Part of a small language model's weights: ALiBi.
Each number is 200 + 20 x the weight over the matrix's rms, rounded and kept within 0 to 999. Layers, rows and columns count from 0.

# up: layer 4 MLP up, 2048x512, rms 0.0352, rows 491-503, columns 128-255
# down: layer 4 MLP down (transposed), 2048x512, rms 0.0343, rows 491-502, columns 128-255
up491,222,180,212,216,211,196,179,159,187,210,196,228,193,175,204,223,201,191,192,191,186,175,213,188,193,206,209,204,209,188,222,208,189,182,197,199,213,193,206,135,201,185,196,194,147,196,193,204,196,202,190,180,219,187,228,207,179,207,200,171,220,213,193,180,261,235,209,196,178,184,237,218,182,232,217,180,196,171,208,188,199,213,227,206,224,202,187,192,216,178,174,204,204,192,180,204,213,170,138,223,223,199,220,193,219,203,206,205,223,174,197,195,200,219,198,182,210,196,205,197,218,211,206,163,197,166,214,206
down491,174,182,211,199,186,229,180,213,203,224,187,211,200,203,210,200,215,205,220,244,208,209,223,244,177,191,196,191,192,174,224,200,196,191,207,180,194,180,208,182,193,169,217,231,212,201,160,181,153,190,220,184,203,179,181,196,194,213,208,225,195,177,208,189,198,196,220,184,178,231,204,225,226,227,203,196,206,210,213,185,200,167,202,183,195,232,171,236,234,220,188,185,189,186,204,203,168,217,204,190,219,220,196,194,199,173,182,211,202,163,171,220,210,200,217,216,210,206,161,219,224,185,175,183,206,232,210,202
up492,225,179,211,228,236,209,198,209,211,180,205,186,189,170,187,221,198,243,228,217,168,201,168,177,196,203,194,196,201,181,202,212,169,200,175,203,188,162,196,167,178,177,208,215,177,230,177,176,235,189,238,234,171,214,163,193,163,191,193,207,227,207,213,193,191,203,216,182,167,216,198,201,170,175,202,193,217,171,204,186,221,227,228,225,204,221,188,202,187,228,207,172,214,177,240,194,183,220,182,268,214,206,163,239,220,201,194,161,231,185,207,194,183,214,232,171,147,214,196,202,151,218,156,183,209,205,214,213
down492,235,166,219,191,240,191,213,198,163,203,209,204,224,174,210,174,191,207,211,209,206,183,189,175,226,184,214,232,185,175,208,209,171,218,163,204,229,194,181,220,188,230,205,186,152,179,223,199,188,181,223,217,212,235,201,195,171,235,175,218,205,218,182,215,202,172,204,202,184,221,227,214,188,192,209,154,198,191,220,227,198,235,191,218,202,209,219,190,205,211,196,196,216,192,202,156,208,181,212,180,188,186,221,162,217,206,241,184,206,175,222,213,194,199,196,219,186,191,212,195,193,192,195,210,170,196,185,217
up493,154,225,245,189,215,205,183,204,199,216,207,188,210,207,203,223,158,208,184,188,175,185,207,210,230,219,172,203,232,209,238,202,229,184,172,206,217,233,208,169,154,213,188,203,228,207,180,191,166,183,245,197,210,213,218,173,205,218,210,180,238,181,207,210,196,189,208,182,169,238,189,231,184,209,205,191,172,204,196,215,209,200,235,193,223,244,173,195,221,221,191,203,174,221,182,228,221,197,176,243,183,204,209,183,199,219,224,211,254,169,184,193,189,230,198,244,195,194,219,201,231,206,208,192,178,168,220,220
down493,204,195,196,180,180,202,173,208,212,187,173,187,198,207,226,190,205,171,201,207,186,175,202,192,187,208,223,198,203,208,197,196,233,206,224,208,188,197,247,197,210,235,166,232,185,207,269,216,229,190,207,185,174,174,172,197,196,224,204,221,226,223,209,197,189,232,208,220,232,208,205,191,168,202,214,191,186,223,201,170,239,178,251,209,248,186,211,180,192,212,230,217,177,188,162,237,184,200,160,213,204,207,207,189,210,190,196,206,183,192,204,154,245,178,223,185,164,194,166,190,230,193,231,171,195,160,223,224
up494,172,229,238,167,218,162,199,199,163,216,230,203,182,181,228,242,225,230,175,210,208,203,171,202,239,195,173,189,224,180,233,193,219,195,189,226,214,189,196,180,166,177,174,231,170,198,222,175,207,162,195,256,169,202,203,153,193,205,189,175,203,236,231,204,183,207,209,216,212,215,198,239,220,190,216,199,160,175,221,218,182,199,175,205,189,239,162,218,223,181,173,212,227,211,210,217,197,202,216,198,198,219,225,168,221,188,214,189,222,200,194,204,208,197,180,216,207,178,233,205,192,202,220,174,199,226,210,221
down494,154,212,197,208,174,212,185,209,211,215,174,182,190,204,189,207,185,198,195,213,212,198,175,217,165,204,158,212,224,175,177,188,210,216,218,166,194,215,130,190,225,181,212,183,237,185,215,212,200,216,178,175,207,222,230,210,200,233,183,174,167,167,191,196,201,224,203,180,196,193,200,195,192,230,197,191,195,196,224,204,186,205,180,200,186,201,183,217,211,195,206,202,182,178,194,174,241,236,189,222,192,196,196,189,190,174,241,180,228,217,195,216,195,178,185,196,212,199,151,210,176,243,198,217,180,223,206,161
up495,189,213,214,218,220,220,174,236,217,229,219,170,241,191,205,221,202,178,218,177,192,198,220,188,201,196,167,196,223,192,187,203,199,198,218,263,210,196,141,190,228,209,212,185,213,178,204,222,196,179,244,184,201,181,214,199,171,171,175,177,216,146,231,209,165,201,194,201,228,169,201,231,196,196,207,216,195,197,209,161,172,203,193,244,195,208,202,162,227,176,184,165,245,246,167,197,202,204,205,201,176,195,182,194,191,194,228,190,234,176,224,180,189,181,206,202,176,224,200,169,167,199,212,201,197,194,205,178
down495,209,208,187,229,227,202,207,215,216,224,200,209,146,203,190,222,214,155,183,189,195,209,196,237,212,220,188,190,190,204,185,195,197,236,221,235,213,209,168,179,198,177,216,175,191,179,168,192,202,196,209,196,191,220,186,153,162,214,259,207,196,157,202,187,234,204,209,173,177,199,177,201,174,197,235,200,196,191,198,236,218,192,211,199,223,211,198,187,190,203,216,191,197,228,201,172,193,205,215,229,201,212,211,200,158,171,215,188,203,196,217,177,217,168,238,185,202,240,178,217,198,228,202,226,196,166,195,186
up496,204,206,178,239,212,172,160,186,201,197,198,187,244,181,220,221,176,187,188,158,207,194,216,184,193,179,205,202,235,239,195,178,217,198,204,186,172,203,169,231,214,187,230,180,175,186,193,208,192,169,202,218,225,185,183,201,214,190,217,162,204,186,177,178,230,204,182,194,190,202,184,225,205,218,188,217,196,171,193,219,228,194,217,207,206,184,190,170,202,204,227,182,225,236,251,166,186,215,185,169,196,222,215,183,166,198,219,163,199,189,193,191,196,228,220,188,190,221,202,214,184,237,218,191,192,165,207,213
down496,187,196,205,190,234,152,192,182,192,221,199,176,208,230,206,218,194,168,195,180,216,212,208,190,172,216,214,211,215,221,208,188,195,213,201,189,198,217,197,206,182,212,188,209,201,197,215,178,161,223,205,208,298,211,225,220,241,215,231,186,200,180,204,199,205,181,211,195,190,199,214,207,199,184,199,196,166,189,221,209,204,219,173,183,174,220,222,182,183,202,196,195,188,227,176,156,212,232,213,205,211,204,184,215,188,208,202,232,183,183,164,194,170,193,237,195,189,191,162,180,195,203,198,216,199,201,212,163
up497,237,224,193,196,206,189,218,207,223,204,206,205,206,188,214,186,200,215,227,190,180,185,194,201,220,195,201,162,197,192,204,239,204,192,194,230,210,232,159,208,177,191,197,143,234,204,209,213,180,161,201,190,184,177,176,205,172,218,184,212,243,217,195,146,230,215,217,183,209,181,171,197,196,188,202,195,193,165,223,196,209,248,160,192,208,212,218,171,195,181,145,238,179,219,197,189,234,217,187,195,234,220,224,178,249,182,174,194,190,157,183,197,231,196,219,205,162,206,207,191,174,151,210,192,217,195,189,187
down497,205,189,221,217,250,182,208,216,219,216,205,230,192,218,177,204,213,183,176,215,181,214,170,196,215,197,194,236,200,209,196,197,199,194,205,206,197,209,212,190,214,204,204,179,213,193,192,207,217,164,210,181,158,195,211,161,251,200,192,170,179,197,218,206,160,203,197,206,186,204,174,197,192,203,187,198,195,230,215,212,173,184,227,171,215,197,205,195,220,170,229,167,185,190,218,252,231,205,179,196,214,170,198,198,195,205,171,219,176,213,175,216,191,196,206,176,204,234,198,223,186,185,182,180,172,242,192,182
up498,150,205,214,208,240,179,223,228,196,210,199,212,193,198,173,182,222,210,219,196,197,158,188,192,198,199,243,140,247,225,221,195,201,196,162,220,186,195,197,183,208,205,233,153,208,193,209,211,173,188,183,207,178,221,256,208,210,188,189,182,193,185,224,203,244,174,192,183,173,176,184,189,206,199,205,233,170,184,206,176,226,176,205,244,219,223,191,223,184,216,180,149,224,195,189,247,170,199,239,191,181,203,189,194,191,182,194,199,240,211,214,191,223,217,180,203,172,235,214,202,195,210,234,206,179,202,195,205
down498,193,178,180,169,238,212,246,210,186,161,171,235,207,184,186,207,208,232,207,188,193,208,185,249,218,201,219,184,232,190,199,210,195,165,187,223,185,199,205,210,220,215,188,207,186,187,174,171,192,225,186,224,248,189,175,227,235,205,222,198,208,179,204,189,185,181,228,218,171,190,181,218,218,231,208,193,175,184,242,199,215,195,229,204,202,193,226,208,199,211,163,186,193,187,182,224,198,248,226,208,203,216,197,245,180,209,180,176,204,191,228,208,195,242,183,215,166,212,200,168,197,195,203,216,161,214,219,185
up499,189,206,227,230,224,149,197,200,209,249,202,238,209,209,189,223,238,183,194,206,195,214,224,219,200,206,173,197,202,189,191,201,206,191,213,189,209,196,163,189,233,203,203,220,213,226,191,186,178,198,212,219,195,231,229,171,220,202,216,199,211,196,237,173,179,221,175,202,214,220,195,194,191,191,162,187,189,188,220,189,217,221,207,198,197,234,210,189,183,211,187,209,187,177,190,212,150,189,207,211,265,194,180,167,211,233,171,193,234,193,198,203,228,201,183,212,170,212,221,180,206,210,188,208,210,137,202,162
down499,208,199,178,176,187,183,200,193,211,202,175,214,206,202,200,194,193,154,197,224,192,189,186,214,209,177,218,197,183,210,217,178,198,202,222,175,186,205,208,201,235,232,220,215,208,209,194,193,177,209,199,187,166,184,157,211,171,174,268,217,203,145,243,181,151,212,187,226,195,209,196,179,209,169,174,220,243,236,191,230,209,252,212,206,211,212,193,177,205,227,196,181,171,204,221,200,240,176,204,216,188,201,217,200,222,189,200,232,200,213,198,205,210,197,220,183,194,219,207,194,219,183,215,198,185,175,209,209
up500,176,222,196,201,170,223,197,201,228,205,202,170,153,178,187,205,203,177,223,196,185,161,180,197,197,157,192,156,202,188,210,169,216,182,167,202,205,202,173,205,183,207,176,187,210,225,177,160,210,214,222,192,224,197,183,215,212,206,173,169,201,168,215,202,201,199,204,185,201,172,165,174,168,198,219,205,213,196,195,185,224,203,170,222,206,205,219,162,222,181,148,223,195,203,169,190,205,246,191,219,230,190,202,173,160,185,177,168,220,194,197,211,187,159,217,200,233,210,211,182,183,204,177,220,205,193,227,203
down500,210,198,178,223,189,209,177,247,211,176,213,180,210,221,167,190,194,161,209,226,239,204,187,229,186,147,197,230,195,213,212,162,195,189,192,226,214,186,200,174,221,202,191,199,210,215,204,191,212,224,195,191,204,176,220,195,192,221,189,180,210,173,217,229,230,164,209,210,218,174,224,174,213,201,226,227,242,213,174,201,178,163,204,208,199,218,178,186,210,195,203,200,207,242,189,192,234,223,178,168,179,199,188,145,195,175,177,186,192,203,207,235,231,171,208,193,213,189,187,216,229,194,232,217,193,230,222,193
up501,180,233,189,180,210,224,216,195,157,219,200,198,208,187,213,199,178,178,248,223,182,180,231,203,188,199,234,197,201,210,227,237,229,204,164,192,212,162,207,183,196,226,175,200,198,163,203,196,222,180,223,183,207,186,164,191,160,193,168,215,228,217,180,161,199,206,206,216,168,192,188,227,221,177,220,176,231,195,162,191,197,214,184,168,169,194,171,230,208,153,211,198,203,212,199,198,216,196,170,210,209,228,228,187,218,160,229,198,207,199,185,152,163,190,198,191,220,214,209,215,229,187,234,181,207,176,209,209
down501,203,174,209,173,197,220,201,175,201,245,249,220,205,181,164,187,186,199,198,237,207,177,185,187,210,171,189,196,202,201,195,209,205,137,216,206,165,209,187,149,193,204,186,234,198,211,159,219,198,186,234,213,221,205,207,186,187,186,202,197,187,189,204,227,152,207,182,221,208,180,220,206,186,193,215,188,158,202,200,194,223,263,216,203,197,221,184,149,202,186,204,189,182,201,171,201,168,191,210,207,231,205,177,225,157,222,215,181,189,224,195,208,225,241,196,205,187,173,197,187,200,190,180,164,232,214,219,184
up502,178,199,213,199,212,195,198,200,173,203,172,180,219,191,191,210,223,228,198,196,207,187,191,209,159,219,195,224,198,145,207,229,193,156,189,200,190,200,214,184,210,214,231,164,226,216,193,206,204,226,229,234,178,199,204,204,204,199,173,189,233,212,220,209,245,211,177,203,194,188,210,234,214,196,203,234,179,200,187,202,215,193,189,236,190,164,219,181,182,222,230,191,200,214,219,197,212,194,172,215,219,174,196,186,203,178,195,204,202,202,212,205,191,194,186,197,167,172,188,196,212,208,181,198,209,178,195,194
down502,223,176,212,199,209,189,206,175,202,176,245,186,191,196,207,181,202,193,188,224,198,199,209,180,212,195,212,208,208,221,205,206,213,174,185,197,190,166,196,190,194,198,206,207,211,207,207,219,184,207,209,191,217,171,189,194,179,210,242,215,189,202,212,188,185,200,172,219,195,206,220,204,189,206,204,168,210,197,202,180,185,178,188,172,195,185,203,214,193,152,182,226,207,185,188,209,204,201,207,193,195,219,232,229,210,221,212,172,195,235,244,195,199,211,223,224,188,219,234,183,173,181,219,206,223,229,192,202
up503,184,213,196,205,195,212,205,190,166,180,228,200,249,206,192,181,191,204,214,195,210,170,196,186,194,209,190,223,201,216,213,216,196,210,188,225,163,190,196,182,204,220,180,179,181,230,195,226,220,179,199,221,207,206,196,180,181,200,146,193,214,209,204,184,191,216,180,189,193,201,178,243,222,189,242,211,226,210,185,204,210,165,188,204,204,191,182,202,199,189,195,209,208,166,200,242,188,222,208,165,188,228,187,142,201,193,200,158,172,180,210,196,160,195,191,194,209,162,191,195,199,193,162,173,192,227,188,214